{
  "num_key_value_heads": 1,
  "head_dim": 64,
  "vocab_size": 9709,
  "norm": "layernorm",
  "norm_place": "pre",
  "norm_eps": 1e-05,
  "positions": "rope",
  "attn_scale": 0.125,
  "beta1": 0.95,
  "weight_decay": 0.21,
  "warmup_steps": 200,
  "decay_shape": "linear",
  "batch_tokens": [16384, 32768, 65536, 131072]
}
Each number is 500 + 50 x the weight over its row's rms, rounded and kept within 0 to 999. Layers, rows and columns count from 0. Numbers have three digits each. The size before them is the row's rms in percent of the matrix's.

# layer 9 attention query, 128x96, rms 0.119, rows 0-48,64-111, columns 0-95
071:419499517694496564539545535471570396495484494460412405508478457515510514499555526507500518403483556517515523488553500498433482509588556547545532460510411521514547520522386533452459482460581547522475484482409437503438491480498496480410490456484464533526465453524585510500536413488433577457
090:493426425506483450496415480514500474587478458449534583566554574509496516519502487446567514514539556512558508603508566495478530535596507438540507486650438523556523496432420543474430457404499625472496574476462464569450479548494537575399456510502498567492442522530505500455566487495514444484
073:511372469530491488539565509449429525530525540441537465486500496450461527395452468444447505464531467526526437437450525554484414487563600493510507484621428565574555443533514415425505469462492580489471569506448533478421574537493517471471416519393491504441497397525457529447539447437485524508
084:424447579567559437542492463507474484577566545506432464491491505451439456456574465468592424538479558470503533532517492525438376591560561456496519462520459575598569477420468483431475521487448517432480545494442520511441500458520461456541518602615510480395475469544535482519506427471513462471
111:434544466587589409569453538475510485613504469516414489519492508441387458475574560426598501508457490464488568518493514511484409536573500520566520514502461559550558433545529440471442497501453536524490578507476527496489493442518499469535573581537565462428540497536544574504551440460379440467
115:540486531546558508569447448441490448435463551566403507515502486428495396424476561477652476416519489427553563491498529500474470466570475458541480524420443464573523480513480482545490510440447466526457450563524532466512513484572513542517513390444494412416563462394489487520506532521412432483
129:472539471517441492497504497555485389629529541494512536538435580464440487481483523442375535499449524518480507464483459509519448558554506491553542505593476517498395355576584488533541517544449409479503495459458459569433525438470542507509439523485553479518483393593509537442459491558561526542
115:455573517419522503471503458521482474508517543516513458463464567523421463522397523494436590500572473558609441483486536440428511418559481485487472516544527430523367477552547516527512516479443393587634494417570487551471453493511540531520478563489406561465534476459444513516452525518512589507
118:474559562542500495482494518523511417435462513498446532504486582463494603526480492585553483521565472525518528457575539456570524511524475583502516525457521480482551467512517491613542529431513475486409435469556601567504483623424614393603580490468483504448542554576439539499567520513540493486
117:395566487542577443461428491571451466468515478517501535482482474552423493447564459500538566498533569472533526488433475506459490519609444449481495564524361417593505470505495426517557492474540548486539452499525430466450443523540457473551523499432478500464461436405411472458524515632437483435
092:445487476503484607485556511494450523567503449524427515534515491472407510563452467618558423473528500534598489484525626542496499491515443469505447534434464521373403471527506506579480491453466550442486504439438470577507454546493490499449567471515581460506514341487434549487460518439475488506
115:481432487504563496422510467527508571496550568546453471548451507424553551507505493484509563454541566525502416450422500597575507624479485547548535543442551532511532486454539539604419570550512506424480489495433434538473501500536589453541420427566409461562511531450545551539511564503428434501
114:533625524479480457478469421498495534490456566588623533462536498432501517382512513553504491527524555524492502508526460471528467435423487436504483455472540472587554425504569524523479455381491555532511525549514471493442449530492510505518384458470445507507469449604452569597479398495544575557
104:480462515435508497552526417505418604483548554536484536522466509494560485561438542490468529514481402437552463615494510478495490424560575414492519545522457487515433478454393497403542507431541558495471527532473502462506476568533406511502504552629535536533506474461461515534521582574362502536
099:513479532524539453542559550435504433466443513550455487519493470431487522417548527556551519574480537538481566495445430519532518513457437606470519561497507531569505453481513456503520530506496503388631502537395429506348528516495490391437431504475536547499480507483592485465429432408519550533
115:420512451460512418534524518506505497442618520447455604530574501491499523465561473544472533590503557513432483456529524525465525498414519407592510496449502355471574436571484516552433476466535533462485617504442551578462486501460534529554599570531504541452499509522480522520549508489500587570
080:415468461513503438535550446562453536486450519539551440472507484495530485471492435565508509429544564445567449464499554446486457537622549466433475451523472451552486572469467538504394510485505589518430527488389424492453537528449381486487519507417488544444398520587547534396512511459512439531
090:493437513373501478523599428495490591477530628508483513504508485482495617550472538571530566532419410485523490572493520550538532389519483455445401493525496475483382520472529476477470493472445458464436499484524509422513525547474446525463416442484478497479485416498367486509466560493474475440
097:470510525373418445492518450549488555451551580518572507461524511489513552529425460583447538479536434509447462475558509372494558526445386525492526523481532405470436536485523615492486510550449489521454483433526477421473476478516505496530594429465437465508461444510463370483507482540576455549
090:366558484434508459533525511495490526535568406467462550412546565528540636532490477518462503505493485493481468535519469421471521492543495514569504461525482514518437455590481479488393499500494535591494517414516489486386485506498475533572522546383435601511557465432563460445455444556506422447
107:481495483472454570492481521589434491448391487425570490447473482551560497535449431518343525489465521541476454481505461436465552497493583564586561477542507482453480434622489490439442422511450538640499542477517468450452528472455525472503468527435463560553437528485521436448537517568501530458
116:490473426561526495580491552499556460593544462543486442573509569417451369454549572478547472469480493460443571467481516507532453508600497598525535501497516557521464340518544439509484520509460431539412534533462500493463561462498483438536456524508573509438577547536583539489530494488401476482
112:527517508464485437454547551513433517513463533425580557481487476526659583557496442519375516558448512507523403573584454491528535470428590534402486473539529491486541571506513500442552482495525567503484518558506428507501506574453529507561503587425464472553473445526477448525440415486517585474
113:578401509591513554501483506381548575545583480483486484608493533457439478392513530493545468426512527531564552468416518585518441481526495463455492587467486582446440586501518503571565479456512418465441395535540548466455492477509565480483554497519504485425560482550565551446523508511494557504
120:487467490603448577474525584462493504404544410460424554531462525415450494490503525516468554453448450489516431499517502524617527536574474498415540469511445418429469448511487464490498418427488506375395521555552480463464409506509410480507515421483558499530439463566476548521442469481451476477
104:497496516549497537459500448449595463505515492566500511518536484474477413489599558389468521451483490444526550535418413431531461551484563481531485502525517620577604468526508471474448553490516491436485467539528508457507460505554429579516546572570521421480510640465555591572517566424468475505
105:533500456467479464475472461548498585477352512525462515434471454520524547538514404482464556400483485536453511530563426403576505481414524570558472519542469522607508419534575415498481498551495587525421498495511442492564473508420464521527510434514483444532504508556505441456493412579463584557
116:410513517432490508464570606565427429486525440532552528502516513583577583544494383434498534538464517585539563577543523465509498420434507531556544509538515500536607526514483437512548518495551650492543539501492441521479459540551444572520562507534557578541530466479589483495523448463484480518
100:517480548551494341553416494470405459383476459557537448506478482478401512541560512544502436501561525517530476492402545473488439524584555531458506465413527489462489524491523563461561532463539489465586468502553482510429461517598449491492518462567494527554509378538520574490412505534563473451
105:447521489513521535528530616450552498395462488481569477465442475536509517491474513530526451470539542562478500438547532524480415609532506561462482526543509548597475615551437453523444458465588538489505500471510494541384461543379462435425568437513426522440467532418529595446469491467524498533
116:427553579563500523471487421558516371482501484476555517652488493575550528496496511515434485446514424508556471500465573474601427398530486515462470486490477497543447428461448553537475493555491491453499499465567556506447500540511514514572498412487445509509508523615404400449477570513565527535
106:448502482526521457468468514527524545429480570565582442461456433530511459575534481566471469527509567521522496541548457514418593434537509403516402521385592500599513526535538585479541588455525530613535497516537426482493524428501507528501546473537533524476486556446524521510495408413412565468
104:404495395466459489469560574553533517485434469502509460479562479685457497441496510513425473412513538604540512508533380519493384460492522529505471522495491413414530464439534489522453458431640442527473471529503484475573523497518513482493481578563533549530525495485478497527529514469558532496
101:460586499457555445461422509561506482508531514593602638501517480575527523600477553451526545478536513611538507578488516426443437549583404512546453511548455524508449566515496483490526582454515581578545486512508520545540521428554522527488567533525462506556537529465437483494510519590511589463
110:478461527527493548430451587549498427459577522515473471401490466484550538594413521494486452572443519370439566486597544482567472524459512495441524633481474548498484472460407445491475381556529547546539546517450545538565515527435525442518512479536519464496574529544494473510494395517541518461
110:509453471542560495518464459434537480489517501565495486484452528417512530377479513534501533501612490519546421488567530476497410560468502462433447584397529584401403507419506386545505503457466558526525477444508632531507520593462496479473585437411565458496520553521502477485515494484467502494
103:476543616467464584442575411562515495511517510451459495466491493491506438518451460431463622502491410565367489502547611530502542544464491536545483504464491547507429499444496543513513551550493483492466584529590501489508600469417521515493473491540415480522584592522582480524401534510497516555
099:535511429451503561633522398468462556392486504519517476410545558509385542469515469448465437612501457449515530435572551376525503397516449440532472508439484509518429537546509511598441522456512526539483550518491471564515560538539527502524576496501498559506500522527521566441432501519519565530
102:477622575435519443607507483460479566515444546501498479455579429540503496529472457551543437461449590499500537590557565499519531391502572555494480514538479490513511503539450474474497501482486501543574540557512531478398496376525421447567486577516495451553471585493508542442524460595471412452
110:542509515527494494553502401521535432423424454525450457568549467516565497631480486477441402511472522508486504495522522500552465511460485552412476484547550558464501529485420469544461492488470523574401420453409472393506508350457542493404568532477486526497510527464484417500414473414522513490
107:512585501488499525490575516589486486576476468549472455456556529489544548507475456559514455442511536493492566557513533485445584577482515428631516430531522507515596456564434511458516560508505524408524592475557584495521375488558582552457501495470555549456487550464508535575536520606497419550
105:504618518438514496457532538487478417515435506436482563459533481529392475446493505521434438509477410547540555484533470503485565472429437426513474584569558494533502462541510566454531567538482488407535479486572539481505460561490455616578510556463436431518500504471464436624483556463502607472
102:483567540509530515442574483491495534609520493533593512531536457402490473501479493558468524400483518465537513502496479505569544500468543445548636580539383540514480408479459535517424504478555424491630503574545510493513555456455523549428510453435486525447382453454482482541545476572455477468
109:541392504558526510638467530469518498509552487660539504520432522405461521469429556353481598484535473466587471448496574454506506476460435484504596491479459474469491492429564436439458426541494474549477467558530527536508532529552474552503463486400542498523479488480446498544549530537536481509
104:459453548470534572404451487546455428470548480487534481523496543392528403478609505545541457481443466444508508434473433405574448475521413499525469491483503569564528491552477500570507422456480362598434471504526464396468519558525502518440444545498497510505454496526505548485504549522417473404
106:554416520519445554506505454519527545510467525497448499469467451469451470477537450457541465530487490469457417423384424510487415614475491411514498501491476462467621471496433475568415465478474582518422447468493489420569466504450519534478494464472543533472521508426586639422474546518439458572
104:489489523503572507453505454396443534484565521554401480527481467445543469529553625483561482503491447512471584451570506559579472504502427448477408513461482460505536477563486480539536458502500462467471525427432510580525564517443556476435413444505601519486556513607641475482528494578452461496
115:513372558538508526490492518442521571430496507483540524523538549417423426500469498479482575418528497482438456442459576534511457508528538517428507545419539562413416534478518558582570507587439602502462554512503441508474434465610533493580529493508511562527477496513626582537500537448496508514
093:368563494439461498434385517599508500517486520571437524484593514492495507452489557532452533580452443545574525446536543496486466418510496523496498395459476491521481488508614480495481540561497472445503508497560448441558467517554607518541478447417491492509467505391468601507496542526489404422
097:509504590515565516469433508475540554469481546478493463471539450572518459469531524524468490606517368545479567524468576575452401498447517408534530422431354550501533422560517516487484485445563485577492596516464441482450535464485505527405500515521432535492516536518553560496448452397518495495
088:467398448505491466456539570552546483511445599525513493563435560417525457526538477450584551465458499486483479548555533445458483486498508570464510549497527422450497438506493547355527578512523519524434498421504626531496494497420586437503547578504479500488403437531468558463483448533417536575
104:456471499504523581455648523582565543512564580534568511475498460541450485525535538505494439536494538547566511527475441425536314551451492482516455507559534466495457499484492544465443496502518500554391467429523536484504467427557506462501579585524385474461450513541456490485502519431429541453
102:494489469465552401523514557514538452601447513483472458555508502552531350487547439400501489490444482590505531574496499502470357529443478454540497461490460484534488485469547480445465450534527535504432507411453471565526470480544527404498596523576406488413550463519537515483504455529390453516
093:488521565522579460534546538533477459586517544578472504526460466436535424473573505453618422488445535471484492505521491511551448470508508534517546496396506546495564360468502488457467556644563542442476519471449486571475593509496560467488504496512581564516485412535556498535525385515421489470
098:587459572499514570554510532472567524497524493512525571476576525446465484482488591454537450522556509548601525407489551573543538464569513480598475501428454492594570522496467671522448497555496448487512433603502493570486496538511516532497463418501559469544524527410481488565526553483579537508
076:513556449551420500508504426429561416501501538569441552597496511508440513473443467533481485446509532494531509519506463549617554489602444509575435424516440446533507497414496399532584404485487487405565508521445574560450407513566543523548457474477579470456518534468524516473534483476514520588
090:473538455515528381471426469499461500475502514494532533487496501531532598546362515525535517548549496502510419567433505517412561517589567503491617443481514537607504513556535512520532623513511514533607547503499533599576469545499523562479497391467471548558471476466527483498478565555516563550
093:483553468539510413593535499445479406440519518560492541480500475520479515528576445435584504439536501433512519581491444499514551489579552540493450507395539430436543467427488499561575379467601561459506464489523538457463478498628533432555533555544460519424511441488422523467511556532453486464
094:505527534429519508512545512513549531426545462549533529490507536569459519516489546434485517492513581458566555371537521496515511545502371504376550490512416420528484605466449511541558443440512471464540471434515517490432438449569406506523456621527446528482538517410449552466534529511582445522
101:558479529539466586545458474520523505488541449476435523505579633418384450459395603421507484467571475488519619496495549494493533476555478515571627511453462529471484506558468513563496567433456511484526506532538520566515504451559525549527449424496591511500541486521496514462475477520584478601
097:549462440467500543417533574494454481461513454462495490445467522548513509473472516537517461465397423449502571480492453497540546530491483516393534468555595528558523531470484511497464469534464401484506430437409495523551396431432419458415433468509460471596398514448538476553456544358518499502
090:573511524430393557498456431551552493477488497580560582448512513517514514418524501500439495496580549506467490446445534559455537491600498458502605574478544530486385431455529530529501483566488422529561516506576519507478510531421462568403442488597557559450508497544488536599492518445587499517
097:550505477432555541439487455413470467568515456510521467516474501519508478499472556481553464518520444359523547532556489535406378445409546438478472515539399482454561460478443394445517525511491594501498467424437570560523524510446463399475549451522511509441609418500468513494522522498502558551
098:514470503469536495431562558531615533586509466534365488500466514517615435489521479459492450522519493412512465552513544573517519517505522524576456511454487570539493535469571462568522506478477455328468422559539453423570508399504435540497498484551538483493587543496513544528482492476463408448
092:484498460396462601498510440436458489556539597441553499432331498522538601491504532467452529526432540567561431622516459468511507460436473496490464512521518463508456482522486401470467459499516491504468458423468490594552463519404547559546480500479467435540521577503435507481521458483445579491
092:509500471523464444467603553564542494551563494469537382526369495443492538472510473428510530519336541501423508466509546459577507443571511430592459537483496558532507528509504521518525538525430476568490490469424508491490504465468498478558557602512481568549451526530558508477549473571404399499
071:471473439443534492489490516521422534421506505485470553460471516538609475517497454429508529530532484533524538513457518363488432429520464434463455478574573459432453545520590608577530517566589556502439400469532544538582463463579402497504577482581445468460475478513501434477464534563474475489
082:510535420482566390546452380509513469507528468463464474500521421528536495486501444462489462534508534504483443546407615413526525503499440489599492458550536574529513581405522491514351485519523602491505504460500448573473488561510583542525542506457432500432502504458443399470447550485527535478
095:533433422481554391545544524561517459518533501485508419501475478472631553475550376483562433510473562534462490495494479500438567461546553597518512482486567574497581469559549492492465433571558607541525551503454486545488511497467524396502469557531525607573499507527579457506532441522483481435
106:443473483466527576484497468543415511510526507472568483393513504516514581563481474452486527534529431477530424553548506463481523507490619467633433501567473495528641527522508528441446496521540545530547460523564528450502578496487576545540536567461474498457395523404476466560562617489450537474
091:457479445529488544468517617495587424501523465504473573528509492378493575563482492555504475512539471405533437455474483487502518512525587553503534450595525584552487332529555429516587560509481473471420505520436494486465454420524448541476413575562478510551491504543528556504523464447455519534
094:533607538537548458573590513481554562564436460591575412549507564450441512532542467516473564474491418524532516538552456504649494582502510540560500539591556575473510454511562431449492466559507595539394549500531478528540449465544518492520548510507502526501540469582534535492545514539437552512
086:448520581525527556464596475453546467506526590500478566453493512530514444458406623492513475420530469416539516472529495500479480485554408498379495528550416487563550540443464506491528524472503412445553400591508449533476492451595571469481507486463444526513554463374436510488465529538504446522
096:577479490454389599438499518508574517594479496496476489499512580481463433535482554490499554512452555448484589425452472551554468538519459534448455506468423464562527494464458603555455518439432452415522433450437609512512450524524485499508488512543444371423590473456511493529422466522534542493
103:541540605582583525499519500511524495402497401574493521541541550445512505439553498546445553571503469436580497513504527577547510464498437426458501473459415443537471440512488550526465496492520297476469527501509501453433442510411476537434400460492500483519493506536565551520420529468480483466
109:413430434444540455498498453485516560499415507549536475541456505563584469543573490408456531397440474607459437588519441447520463550460522548474573480479580536416464456524581421462492542576513540563465498431495516434486563457551516480507497510576420451478536479546527441447505570505487471434
083:420482465443523389476525617554447541465505485543466429503526481438596485539490459481461537529534462559515465578497420542504435459536567399527536534445535421459534419450549438471571504461501511449526498484534591591498426528399527434487489536537468485500451481444379457540513486536416501495
098:485443474536496484422586482569482460591583456544527519570394480448514533432479446480517524544464504435543475526508516459497469477453522416441479484521486402527436512524530487507504522602517477507519547595488497472501583474482529524429456575482434526540443470474465565381452541618399607543
108:495523513510514539473419547489463444451536521504459474419550380462506520540499590538440538524479473515446477410484461462500424517511435545428540476499452539432613524566504453413466373449561553520459517511489498465534449555517535418516557494636505567532601539553550561515515439466543532466
085:498378529413402566599496489527507587473553464422533537534488525489533470428406628501435450526453550504522476555516526516520441493520473478450481503558519496503467435519426452612487593473445503460465501517458488557416510555560473529482556502514575496489491500517489606463469587465585455561
090:447565445519498457517574519485365581540502482541463427562480624485470550490476552621519446585512506492523502395488555429403515472582485539528505474571521556509522457506458519528466454467520473564403451437495541453505484459509537565569529503412543505483490520481539478479511543614429436522
093:548451532488536574494455489490452507508591536546501403495503530492564461445553531501513492485404554463434539527486518524566547629533544513521543520488535558428591449496517431502534496504430443524437533480564451398530624431474501541448458494524599473543476414466616515440524483439442443475
085:581595463478506371565541510438485485571517500497447496466525452599496593569510411459589496493495548471545418586512441538524598480499524464583517484488432568582530515461488479583510482459617540504493450489497454484466493529478536493438570573535520477534445459457543527517500467629517531489
094:433516465459430495538560449496408518506606508471510485435495531449524522502575607522437497530571455614521479453454483575533554508444576495492542494478533474549518415468489467520589427497447470445467544367492475477461545579561476527537528396524496479560536381503475492544483498470590455450
099:514507545440476524483587469510533601436620592487485524537444579473585566423503512456501493522520488475530560432562472500582488545369509476466517547541492493638481501506471450452498479521443542496549524568484503490536494500462581535540504599436430450600541536572572502575474474497520514549
095:462459472486443577458435444548505574509500520547532494360474479487511386475613473561471549516499460604466559480537447498516536481544489464572378463486513400364465487568476485539485485501455463529419422576561488481509518386487494482478483446402521469499488530470466559492484521488506526469
089:539524508505466496556493540462522553521501459396508404457524510480550515507537361493559587467444524480511478467525585471573566526522548476447533519577479395533539548489499541499572532539417553428573565555535483591455489470337439546479515447580540485495440483490465555545500552521551537512
086:466574491543486517545550424452454589474534546448433545522500511545494505592554562458613510466413513522347502532486522546586499521461504514486572466558572453550481482500512452462470489424386422502471468441499543558582542471495521508527592468485548513547473553529577418502487438471496422549
096:488492469535549549521522579529585440429514484453621538641442449475540502524497521461456446484457498513413538524436426465552496557533452474461568564612437503541492399474475521480441480464490445512542590609563458473499470440479524573388531510486494505459537507492425535489552479431494519463
095:504517495479551495475515476472496456471479333468445543566523509474485492493498490467713558464505512514506519556507496431485522520493423523450551512514474548626547480490388401412574549542496547479501473507537456506518423437460547588449474477503530499506503452533493559505547542597504524550
099:475429446510575457522522542504500494531503448478526512536523474525433452515586545564458485570522349481438490506439526591481482532461507592438476504497487471501566432515473435454479458575480356463572562507415478512426558481447473434503432576527509536563484496538549535553454458446601456441
096:525545494509574470495483480405448559557493553553495448483460562498473483565523494502482446484442447514505515552482467539494562569541534496633559459535523493447538422487497533530457468436554530500540530508543490517557533506519556487448435592594435458356432569551534507535600525561514562359
092:501445513503474465494499483392483508622613504508420588551549473471451478482588527549443480556474435546529442532438494503490497483592398538569468426570557560431512486471528425506450511487497377450465498542562490555450504460498557521480444423485570444400547540531522510502440524455501541460
108:570409541522542588346478489555435537477495506520471534518587416478594482473548474515562550534455503423492542484491440495514490538516532420624450490446455515467528503505511476507453478550548500462492458567399491480526574459592446487463536427513516403566404511505578506506490436559457463481
086:468429423581377463528476435600487473495415565498389554491472523446423548468435467474542461569564439435537464498442535508460502451465465488494560535564465496442539409470510481534449474495489587479560568448493461479572510492486555484494616484462558436530433439502482450535590566476515495487
090:595499550568465491548518514491449496505501518587509524467600535454496421545422545512427448550436478405422516507591515389565453496517375479485558494437429453491503503582466453549504457477419469518546512661446472561516480433515476444421563525546520539469531506480510491481501521481522532472
103:486440506467622489586552540490542499464536559439453612439483447611490507559557576448537427481394493474479489479538521524463468466485449569412454422423533490432459500478509513434587526452498532499502595442491453501472531513574496531461564492494424512530521518427497535517569522489576411427
# layer 9 attention key, 64x96, rms 0.118, rows 0-47, columns 0-95
072:598480404517530485589492498518413408503362491593514508483539545519563449501405401477570489386430531512509482510518488497479511459523470522510481470485538390522544600454509541480545450477484520475417494461492510465539532497552566462516479464465514462466424540456574491441556553391430497458
072:608548511523459477415530464497490512436508610579501487494521487517491548451494552482443418553544507491490570414460545498497564539430434443467457471524414517498593538514532510505446489471449418415557495475548413547499470555535388486528463504483472570506567485346507571462558508480480439438
079:491553429515496462489509553555484498434526527419502496529467466583560457591456516498570515543497537478545480478544490489389419474477476430439538438388524499521566514504450494496526439477447461489559583504477471533441437598531540493596485409440528521546466470459447564599486540361489571559
092:485528466483466524487496513445487502539513548533523533498525490497535515485514384538607495538544622425434494514498573497507557513491397464476505527504453579424579506384496468515505511498533503458502415441494555517555561517448471604536566531522524457598541417433536544609567380507449506440
096:524481482557441461553586462624526474503512545524386410547532535473532447598570430449479477534349559494507488566487491484504488560528452502400472542483512462515478556485524501552458512502513392474391408446427512563495534476472488455467513476534537406519524498479549440488517516599482489457
111:481561557594467454492466442592477466535575514504521525483533516523542517517575571465521527535481550473494617504402544499654499470538567516525487543490445498445478504513476458499492478444527569573397514490437421444447493454513383470445582541404544529545510493510496569441571458448445451520
112:542468528500546527526483423554510543476452476501544521512524520454459540555404437555468565591402446466535486460493503512561524467469417432477525532568537489598560457521492520535368478454441421511589540444468486512506509532430527614451443499494396433485473420484495506560500453577415566525
134:563602493537443498478464447471517473535615447467438521525502457453513521511522532491535478541563495518445538449424544433559433414506523457561517505517486510473413535559535358567528557549494591481508562527534432510589480482499459403469518589473649497467554523480503595455533531511478477484
107:450535470552539518476430581461416529595476538472450539516541568444492457522467563464509506481482461415393551446471482437542551444565464471513440474365521481436469428582453410501527519464419493470436506552486532555529532531554531495524571519395537469512498469483461585506501455391432458541
114:494542507505457528410433454500482490585512568481393502406449428507476465523393512437477435545478434400514525461394522564496564514569568402524404469499452517477480517512450476493577487504498423529487527530473421478550400483495501458566589539430483562418536487500501567471520478467429535486
136:524421454457487480486558559468455513522394485576542518577505508412570460531486500503485539505513526562423357519573517401440502555432443557485530439523564549513479494540525421523425504539458498456549416487511496414563487465489571518535446456574517414458495498500476439456477631549537483529
111:572451495416527517493489562671503575467485581491481461513578418524489477482485447525409555541430597551568460469498543449467490557460524487528423533508541515442571488531555518470530481554535616497531520480564600479527457481457470508499549476465434555494467504518477452436450535609428441490
102:451531502546479548498514478547473478502533477406522526557548463449554533569502558519494559518471527467502503499470556454530362479481443489553514511513515542482486458644500496447582535547418509477498452473461496470522468450488475526648453545600419538444643539486437484558433523458511613528
097:464497479507506537440438589582535432439501429534472447520520489523529500510543525558495421491561453606634526438499569455539502510490536489527531553517482476435476420482495455541535440436475447480491536505458452488509517487567648426516535409435491528482593497552437485437548439473551608563
094:484462580500478617467585461456503627518475453540512510437475434513417468511600493565503523510529490544569507427445435468533559461445531416473460412477402493518506471492535587529548485509496489545544487510478516532506477473511422611516536585416413465470449470486545454603522588539501464489
104:468535516458485460485481442517437514447498524623540491579542661513556491570479489639473512545539459576477554556489476576473559502575422605501490514522472463556596521556451587449522526520512500460534561469584542484582518528520516556566504487527502571492566513539487519457542450507550483557
087:448492572509500563407529543514467444420465476502486503444562467582440496508457548491510551431520537530620532459416493515350476527443494403575555417527459412474500497530471485468447486507464502472510522471481459496357504375561568491510523519443432485572486506435455551503507499536453521514
076:485458513468454366406507455503492432473419503483555477496440470438562546523519485534402433390431533493488440585459491399465519524509500454600500513484488595432477401526490517411476495498482413467510522452521520495485473571449565453404552537472461523421514438443447509467465512528544513438
084:458481434530561553484536499414549533448502479425593464493450425432491497591521518499529454530516426532499450544508453474555428486450493478534451526492567379522564451540474538510484382514480528436553469524548556493619402553512501443490367485504480499413506549445466455490411495520516580507
103:400420482379551449428628509450456529461521485470515433500399484515524401556460396502545467494456469460442407537535484481527536478455427541482441514528590470536507471517457455390490566451499480467532460504568540503545499599485552532546540448583488507449543491440489445493479560497530446491
115:509463499472512543540627595469538528435513468499582611484596568439499548501463482527523485481524507526542396547565507474492480470481430555459530515515530538540571515474483504584482483521484508515608465556498529589512483600553515615513480347535406483529514492422493472459472508542541571474
098:463436520452490525530573411574436466425488468532475529543505571529638418533455487481525488485442523559471480527490549584571472482407448440496489575533565448526492548526452622434558564530558506458608508492524471456465447465400515426429534496508533489499482443459526453509466558551532497581
113:452448518405495411448543576487439555395492484436549449506431562548521410487424488425528580442460507482512420495526451459584439454448510479547540555566453469432511580502531424519537556524509534471521461484548550425495397462545524429516508513569475452436523431433519432487445572522478527495
101:531575533505498547475505464491543466547442521485560548477467489488496580492592533580607455498623483518463593483485450561423567538563560514516485525552471477453489556492502520649514518501437561521412523494459436437465526453544454546505451545493503623467468507513514529533624453432538566479
103:511450539542491443467463475491556505537526454424613502436580544394491590492569552504461570499532491575548448482587474491473458483460503438482483566484452485431506523525497525483423438481486506496609478480465506363440501531483565519425407370566512495575507481507431547569519496575471502508
116:466483554477534510531539554494464407453578474571516553436640444557446539565421509505416459463475512529524477487581544500437454415406510502471638501575508475547454524484564565535405579497449537534500445514494462482467504527452456516578426578498469539515476431454490418486440459511492496508
102:447433500509501457493468547558474540488476512496533497440542497437491518587530427487514535532480503567503510518578495575444535536390521462535513479576526498525548542480487533556383462421439544469513448391420542352460508491524419531545549510590457447518519421418477406407498442519480498556
108:536617519638524565535442456543569531546486496558489547473458542514477572512541520514476471493548572430552502490427429493546510442505546487482508493501460463422478460436464504516397493517440370493481455465447517517538533567552490505613498447316559542460516529565502523498545472491484510482
097:435482502392451476564422438471453551443463469544619496472455478513537366513501451458490543538503484545597479525552480551475488534552505524587499492437527555488426398442525453470489561469448610540442522471440396525510455597473482500525536501484505501433553445494463446520497584554478443549
105:466489485460508519439589549580422481600570476427513404511396593428491514514529467473517447461461436476446501483521457517438500499379550487471477427537475456510437552563491476467471460522543506498457504481532444599507520557539373382478479499546484542490438535485569511477569518496614503517
096:487480462484561511556557505555493433481541505538434415506549494404461516594530524639482495496529529543454601530505572470489469576565540447482510487582547467565508528515508403487455467455431442545537527524565524538475592454457565515542559443505565412514509449448599584582488549466456530497
091:638482480483412586543482399523470409513470454517462509513531450512471438568477479499558605540558590446494496494443582593530487507463519603469532474426390515411526462510512542562418528522560510504470497491537426483479503476446499405508493498456488578535534472422497498494593483450444513510
098:573587545485413478496572519488545503481504596421545571458462407541504504539426532494463396554516492445596554508479512498437487463560483594453447476508547473475475507460564534471509472482519454546545568626544513479511533409511436403488565506518490458473540440490467571516484571440582481593
089:510562439505468517552505427476540441475448485497497478519562543354617450517490492575436402570404436478471454443570515552536599457443608540540518479510518546460530509433522479592527541501533455500420487477509466477507483572515426549541502449466516511523524461635493421484475498465474490452
098:444495528553517556506507504528472466456498458513416492553485482467410513486485499432433552503471501457541384452552514566476404452482387444497485482561468413428494561444494404346499590509543526525571425589509570521544549463484479614496510479463504514591465461517505483530459518511545523560
094:501551516527482456554475527481389533472461507574388381497507496550455427539457463469503495527576490493430515517547533509547475524480542520467401472496483414428488539513493451450538567501536525515469517421446536416530653529550506384603518492578537512550483423577489488479559486565474548479
098:468465519560449480509414497539503534395548480416508527450398397445435471553475493657617524469521458508468563534525551501510432419558464406446479466539476438513589520513533542531495516462506591501499473509517523585479413510490588539472529555486460526477457499542484503426491501424493430479
097:410468561503519524457547359404564509464612488485399513528511505433619452526466537527452527418553443466505478474513492446432396451547511534431461487476547488479418447459449519623493577449489586471561507463544568486524454433523457455495571462518517445481478521537513476474530478509519503509
095:463461499438506394447492484620553434530460428427395494565629483568549502461470450502554556552512485432465522439610469459519503426471479422515452433509457536506517466555562596515509524476485452553488507568492433445562553437448477535485531470517503502530391508460505560581502522552526497490
097:460538446456512537655528458475458406507478479518492572381495498507535495458497451556491531402495510475551485452540414456506518530489498580552510523573595409519462561467486615521478473512485520556522536625531474584512525488633471449537456472531472425493470524477537525432444487542514551518
098:519482429511511466506428486571467483553438475537513521563582498479465489422548448485474457514581445378510463516413536420512528455542574388427434548389581492535428510470611588506478453585453448436468509459514470456569499476577563494508459495518525514499513493573444503532518486447524522429
098:532452561509578494454495541459477537501544476477450412465436472527589621433494412521441441484431436427487497599563458518541470477464370510481601488445493499496556510540519470501478489541465547599546459558492467452539457488372460423530520508562487412489466425425468445503528488478481486502
095:514526489546499571428517522539494426523542512461531475453476477546502424504500413519496499483450503527493369457408521509541460476542551470466389521437352563531599565458495449577574571500462542474436456556550462428507530526568476561473465500521521427472525497408479571570468476486412441506
098:423523550498408562550489524505538394378495527479563442517523539465508455449482499521492480492505544534471419533476528462515420409453474406463543550512458459584460495452377576496550467562428474527536416529455430393490466457456487476449569452559534483572520563409516483510565524504449505502
105:458453534455522458517624581459516515502461404415472513465569325545503503606535430496464497500496544535551470614502466510391494424440483572514532568476523509481505591561493511572510485510566490530497488465518479501440431562466528494503556528458497529607484547512480473565459501533489424471
095:453458524434414383553566485486529492575522473610455548518518519570452563499460483502598485519469543522496466534450586452578518450468423517457508530467564426520542522398475459533477446552522513500515465445566560546483466578597477460540563488583517520451588553390464498539537440502517532545
092:460501507536494536496553529523513475486391478447515399485429534554447550578500385449567571443549490597511485487559553390433553499510518570534496477466581491496497496464514514450498455464482560530539505417563555538594496563488575551518427487481405489514498473434561442384483544479449466432
105:547508435454464481496415516520567565530560469468521386497459456449468437504473443480564559447550470484587618546515417595580430518425512574510468490531521465493524496515501450491531430524520394490453469519491512502506547470599517481502504501498476542417486572559519496349544510501507402431